Weights of a small transformer language model: 4 heads of 32, LayerNorm before each block.
Each number is 500 + 50 x the weight over the matrix's rms, rounded and kept within 0 to 999. Layers, rows and columns count from 0. Numbers have three digits each.

# layer 2 MLP down (transposed), 640x160, rms 0.0608, rows 341-418, columns 80-119
484456497493546518588431547491552556463394493562470531492575572491488450514520470535571477493435477542388458426505605440
447504453577505530515550482517446426476563469522479529496499602486499550427503504567670457463364539631442418514486541406
546498538443426555463458573486522492530442450504465488486454376423482533558461497545630549522509546548512509548432478521
433484526513420572505480554555531510497459480468546557486508534480467585481504486483401428536452431439419490386500653596
430522534547430437594435483496509490450477625581485390400467556515456561573454496456439435492549414506506501461549586480
523562506586514461569571551448535529519405527489445521523521496547433484449431458558509489537465529511530509477498562445
500487561467473464449459479515525579484540464479532471512528412452455501479599474510578440531588578414449511500449526535
461454384482576501505561494511467536492518503597449464465480552444465450474487472510438412438492482499561558438588477389
476411525456513489482695602474445486520476454363601443528522512504460478515545476513582527432440490515595451454493496421
523456479445520497465521479486526585478493532414482477555531475463475467521411540545482411530464491462466495445507578497
435593440528508436566581426552428602501513538546420477542582506628493427502481538354508492500520509476435509493426490411
524655533516465499507526548579429555544588399580569557475587477541449467493478551531423507458457535410483502550497522460
448488406496512558535613507538521451454535547518513421564581495490555428364536465486460535450476506527509471439515564468
503415515463576512496501447422465480483503449475546478372546480421500510536550481542585493481488531535516565518457559445
462510451409493483508569452429460473485496420498460428488611420505434437461495584525462616527529489472532492459509473552
499548523449612503412499511409605515464439479537505530486462469444537397431566454464547522520506419471504518486433592533
486414512407554463516441544417604509508545541556495475529570531504517607480561483430437479499502567527465498450490535496
491531477487481513505650489536587534520507479552559486516464533501445528525525462500538530521420557451404457549473429500
492453456477539516477568447506493533510481497444606558448524453518436437459558516493479536558423485542492495494460505538
610486445500490475398478547457543520412481461498441456507536503485373491511510418551542502481526461519520527440524468532
411522517544470486460519563517506560548502506418540499444400525469597561578525472512591441505443533568531593488517373488
450480441573476470479488430495417394448477490471511537480462559473476487415461450452425516507432501533503438414517508517
493569463509470483551430591579439482487538485489523607413555486483437577459538642476509474472483437443474467462560500489
422421613495426535445563502392422485552539422530505457566506514472490451517532517554528523521504552510475455582520449517
456522505488515558536505463586575507411529480561483449477483442469480532450524453522561488509387387513500545403512470496
510514484443546489495524556507448443487468526554429453413447579506527542442499439527468507584562462563448493418546560541
569519537445592484526526452510488469476523499534491528470505550479512501511433488533408447550596458494481484508456584466
427480547533528517537426474454547418563574400438480556460425552451505520511505417391511481480543463541518481538468502485
520533576464519529399538532420544413525519516449515512539439455474600551491526527462494554551501548587432453517536572461
430447493502457502463469541538503564485462445475570519503550498510439499539509602448486458516452485583377522511469582520
472385415508474480453429471474496520437442413473500521485533493466464545498530494583495540519471618450437500486446395485
492572553460431405492485562419527563520462507515519512495569440427498531468506498491465569539461550519445400515525465427
591391497480503454453416429459473479505458485546421494548538496439487421439612497474423501602518523432564465510528595537
511436570572578501526491514490499496453507561611532462533428461454422500516477481505512547477485513540523507428586544490
519437490536460461513535510486499543580548493514550563572521421466513493454510469547567502433603458568473474528541538439
407596604466523461485570531583495523536480452521513456549517462425495675491538456561496515604457486547542534538428462562
528497506479447461464484507582502464520536415407576527551492472483506492514470528464466460542563411508520504496519520567
437502453452487417417493479582586516551544512499496516490532481397522512533489531437536474450436545488386560534438475474
449481465501620531543421528567517641577510538469561494613456610491451407485501467450532554436533412539524481518524442516
517473527515447486591509400549360568539433440561501562461538490541551488518443568421417491461595448453549490446436508421
541558422513503499466529411475499465422551493544404520487511499477483496535465444497434530510450565524455487451587506585
510522593475430528561425551449559457534508431405494459474476511564498434515534559469584466543561479471456397486545541435
527535459465508546464454470559435431482489449472495415521511548494490527457566496576536430381431481530529506520469461470
468435507498446524446544472568478527530390493493512467621528478523439418458462529545529533586447491501441524542558485514
405541464393577467570512514535477475571424437455437537489557506530520532520499564559462505547502525593493486425602409436
479511528527501446533482590484483474484480504475443477491476531434527446554553548461518502433602546461549506477448598492
376435475520456482544549491489500490507483542507550389538468563584566507466526488411534530455483505508540562465562543517
485528473590533462546586474479523594534525541534531496489562580507412510455514433456487566499445536569498487585553432512
573478458555505456484410571475595460601455578534454533535466498515501492437573480528491503498544505486523451489469543559
399525513543538398495531543525483493532471551453455509445457542464443536529539462572584447456485580436478480594447488506
490476550508543447527516454515525469551469518554459453499402510509589454627511384493591561490596479616448581475459547536
539486466515571494586536530579481454472473602477459397462461455479452468495508553566423467514458596525435559506462542466
497485511600506547478551512448498529521520448460523413463498551500566383513412514483576432422570524422482434431493536569
413528554539539487540613596453527523516491534510503470498425536508577541516486523376464447461477522476506434463613468459
523458458576500510545516446569447453488580532483538505418538486497531542493520470535451389596501471405515492546504551505
612416536532582435382494473608523429455477597483478550451611601468480516460459417395529520487427533444371441540532462422
474574473576473559392520510517491554445511438521483485482632535487472423508486426498447483520450531504507491491540481501
460439484465490477508519528525533542465533475425490485522550425463561523478526466460551471559551509509493402542469441582
501513441539486528542488486505486549476582533543499507507550530526468535583550592560424471436407474504420503475545588519
463531558416506495408511496425524532518602480522573447507484517452486513558405465394550536549408502528471460448534501541
611540467552446512576396555487475558513509538500529453542471470548545499400503484508499493527595460510498580469502643607
422412595439463454530528439472496480599391466557491496455476536534466515515584561515547489450523479515537478492531525521
458502488478575502553565601558491494474489514526494514556585518474487509513463508487480481367460459441524561584487591484
490536391527410495515487487522544559470518466544529544466537510652464462493501581463574479475476407519473375457534489511
484600552480524546535479459413491549431388478596535595500511543477572515515518472479464511534565474459395407506536493484
568479412497480453372475608489536433473552463438516583478583477556483516493524535493486480421528463507509441499423548427
454591521518491559447501558520571428488465533465504404515461532474557427433367475513577588581559520565451518508519467501
531546509537468543459485516399505513551569538487495359594453474464408520580440465414504492463489618506449499433534569472
580553542493521453530580548535498420488476492503522557519459508533467439439375540554475516473397477532486485508574547466
453486431479550466501446543487451505484583416483420496531510554480486532502447537472490548519525529564426587526541470522
465526569482455485468437452501517444609488427454495560454596471501491475466530441457499562502601462417495493530555443525
556500495456434396546537459561470574491418442583631497445483479560536527484382525483385503518465468511485507495454470565
418447488435520536468542522424420500463511451592507478513476537462505515545427586540553475514446480558520573542544475414
489570501549458538534552523443486505468498440543524422512525414480406428488511468507524481594506557599516475448574511586
462542496463428305526462521410552483485504517517517470593561456461588497417484483534602480473659573526500491454531543483
430572445456514570460506494495427495399458644481609456551489431470534453492498530555408514435477493432521482478481541549
522460409414582531524459494507570518461610513588479505523532518435515530451606466470548554498486665460422509416395451480
516449409471531600506526420441551522624543553508448480523558462550412465501522484614469525606497482450539461603414511534
# layer 2 MLP up, 640x160, rms 0.117, rows 342-419, columns 80-119
459506490475544491459464463482468516448553504417484458506561486509561473520504503548578467445507490482602449575544476524
483542463501508479533347555483485474517546559547586457480608518527424494557534562451461535496517533526533460447563519444
533582455545437552436465493511559516518603538456537442513444513467504454546559518481518534595549443568519521587395377515
580354473534446586536538418450455523547521479464497529519477399562442574557436600518536627536508516478506445519412460546
535476442465511446529575576552461458482506493617546521452544513491398471535495578505514457524572473473475463468433464453
481514558517431487532574567493527505487425495476451441475434488475614541482474548460479565427478438446513474536596528489
479540462497504512504505451543420524546487432497437546436519538471483458524455491578523456559480408532534512467541505502
591397463513484498463356467492514557493529520543490542487497545493516473524491527534502488604541531495561449470469531555
506445520494563467402547471495537565485451437517563548486522443426491498473492575467502491524536483489473504555515431529
472509462531524492486520563509544527585465497512504446516421555506472460516507446562573472432509519574523466484502529532
557460625517545453516584486430447435539492596540478519592487496514456493423448507471552518411603563480551474488557432458
427401489603557484485490458479501496488464488578488531498520585535453465406470550564440453473503439555515463557503478557
623510566432571507601479429550405441557489528455557466530486466473409511517432455543483517474480484516462526491513474552
474430405530412492489462586569544539499595553483510481488494498503508467485487377460499503504450562481496545618513575513
461491497447489463524545486497463587457556506499552414600492485504491471462505528420425541506540484542484506512497513469
378408490381525496471486550643517473510569546379466494562496560558400479555491528536499464552479490545571380476477511439
558394554465538488525559589437503524493493532520400527487472522432486485548559493527485466556543445500515479561534566466
498540642515442441569507498510502405496558642472453534572506570526444575541461471443404452529549453564490503512567446491
467519547452490536473379461523417468482506521441509549454465580532600541458533575515547527523426539537485536553389514588
530517528587471514543480483532533442490569502478397505388542514550529531495521413448496517509542502472480470437531470540
536470437554485525510417539541508561503528537492473496467413471531496532484484523583545480454462526540485467458489501518
581492550514506450415561573495438489464558546538471466444475416529410448487540530458526516490483445559544488450471568466
505515452410555549490480472451563479497521497541486459546485504403443524467457449479477434430446535497482549504501604523
510512541473513586501425557546515571528524503480438474466438489537452485522492529452485514507516528453556471519510499532
534580512421455507543519510513561496499476429597401491432535401478390463399445467575430587532495456481525542570476531531
500473433525519571437448410507516478513437520544572399537504545533431449503540484510463469462522492474617486538488455474
514563471435476528489480520427561467528400546540500494491544434491378486503534489514485502516463440596564553477500607454
589381519388381482570540526528451563452466548462493490431554594505513547461533496536491545425470467483470473457527499460
501534472469569435499564555420570347508444500519529459516539605474517389574485469623516451431503545541538532535501489455
478510546441531425507484449535484427537528484525552571485438492499566473496486542512499565449483507621522467566624487476
600469433595521529548481477503555494456471482511530427444564602516528549495566446471511493467536449524534451462539546520
480526443497448641433552567535506449415472482565423537458475561580481501423489459544545503523544517449446487565564495575
524581502475419468502406486476454562595399464544519507467503502590454538544510441445547520494485457483374480529512435520
515542485585554541453475519476636595486412447381397447525500390516417542497508479460390535451448539531515518518548551463
473433538471567489515574478499560406478517517533488470553496485578486426497439526568499542507479494581481475525469462473
526394522565520474570495590479479529477489529442433566408502457528545521507534525564477537458517492506588492520508537497
436525471580551597498578541388488513430504537471448540487493482532449346443488455480556511427580525407539521480555429367
472521507556430531503577522528548598398405507524487404564573505483525548449449535417482453583521434528518537502407507480
472468382582513447494489407428472473374409573486431492448518532389579455424422506523526457486518523557592552571471518468
529448529487520478521483452498533599544522430535475463487497470500463463452509449541491564459486503485531428544616463473
435513483408528470490467478538526428439466492447511571481538534546572596460544536481497508458493487481504564495514480511
401485456451516532461465524458553567499527484504559441500452445532485480499520641506434583500544629492506528523588430516
540495478525519496609521478410476483465466455533548591432545503450508459408397537590477492381569497512512375498503550444
530481457482468504543579482472543526543549495524623454416552458435585505438494459496473587443571509562431494522462496598
575479504480401476517484503515514510495459489551461416532484587464453503446598397542534603461461521521502453406509493538
533593493508519538421586532494560502460496486556552571484604612422457579549472464464517494495522463522513546478417515523
571481431463377561631406553551506470469432492531487534541517429430501424476504492535464507525531506496534502465518572504
442551592480534538522514437554549463446420473520514449508565600523437468595524499572548534531421467527499495489511502496
555502464469509492536462420490417407403443567475526445494478499461464513475516480537509504506573543560501530483494449500
544447449512499448504556501416544555511457434447457536533560475533440550529509534562457638532423413504479502623419516500
520550437546427589440406522496487464500510427494566459471499594574509522543444539528476563522456392489562444511509549421
519502538445497557565486482478545543555531501515556532445536548536426525464496463515547521500494513536479529506512532576
541564459539491523492505409612489388535560459452469530452498477427500492514544465473535525498506501564531392512475475458
465528492502580443447517553491461436459478498527424454571498529483595551575507493472570567485485434531522523533433448491
542498512404439486554520430489590571546504458413469565485474423527457550506539525612511495493554457488522519563571459507
497513584553567459493415626519534561468518555435452517534437467572470455509504511508490530497512468531547445562507512510
444470449415493412479421449562529483397457589549432484402388588417461456551485533610475448606441458517527539444416512475
484484568484452557555493585445455488437521452503426460501377493504477434522415580404546573516546456556545479461485448484
465529529596518523490459542492449513494529485416520624539543504413530506422506460577596572362395502446486503526481439529
537540519488553480473445605514446467524519500492466535532533508485595529464468477588533467517479502511525550456382517524
484492486517532424487438426540523428490454566433501545426475468544557419469480489478478561447464422468457522461496526489
458485579443422487491479590575523450443472528496455614575468477488515571561398560538538444539472470550552514513592477407
505505477567555551541470526444533634554566459538503540516453528515467467552453474380518506481581456480529569548429475565
394475543521553473477437529558551474527489557428540478430481523441529497494531499561558429550446369509490377592557474545
512457637449435562575549528557513560488457391459508501546504468506553530461478536540454460511459506518509496515509346585
503386493479458466454504605567593543402494520469498413461535511508500474531528523477503466475429531509584542432488499572
533420475551526477478472490561522599524478484543706525573574522533485600517395444507516585475572480499589474587508455495
503537415579464482438514335468458523398444499498489445634454548401481603515468521605561529527615577476427468488474476436
550488546538480575509536499498482449508481539560519522570491583610464501479518490460554459429489443525499484581428551602
405533501445521526624523577447534496478518506400484528502500541522537513486468439496502521433510520537502526426530474464
500516570489612469561477534450530478441496495473530515516479497481421428500477512562485386438498493559509478429487513479
569523534528472516624483467458481520529506524482532454530506562532497408577523506521415483454491579456509585413430472378
457421564467485544471472511516408437405495471528512529486465540497583546532513478480495491553585529481590568503480540455
512531507451516507566503516490539564509438359454461574494435557497453572567554463471450543525467495474450433501454463392
456498560605505494492460487483475494528488419484546522473562559515333550446447518485487478576485481511502533556494443566
559457389383455525440476496593498450390531490474552477493504507523528524528435468500549486563442448577463503515512518396
529444454486552628555474506435497554528463524520432527489516547529436453533449531469463449509490537529368483450521443497
443536409460460521477528428566531512534454540501582455508627458569589654514440530497521495461399417509493410482470624554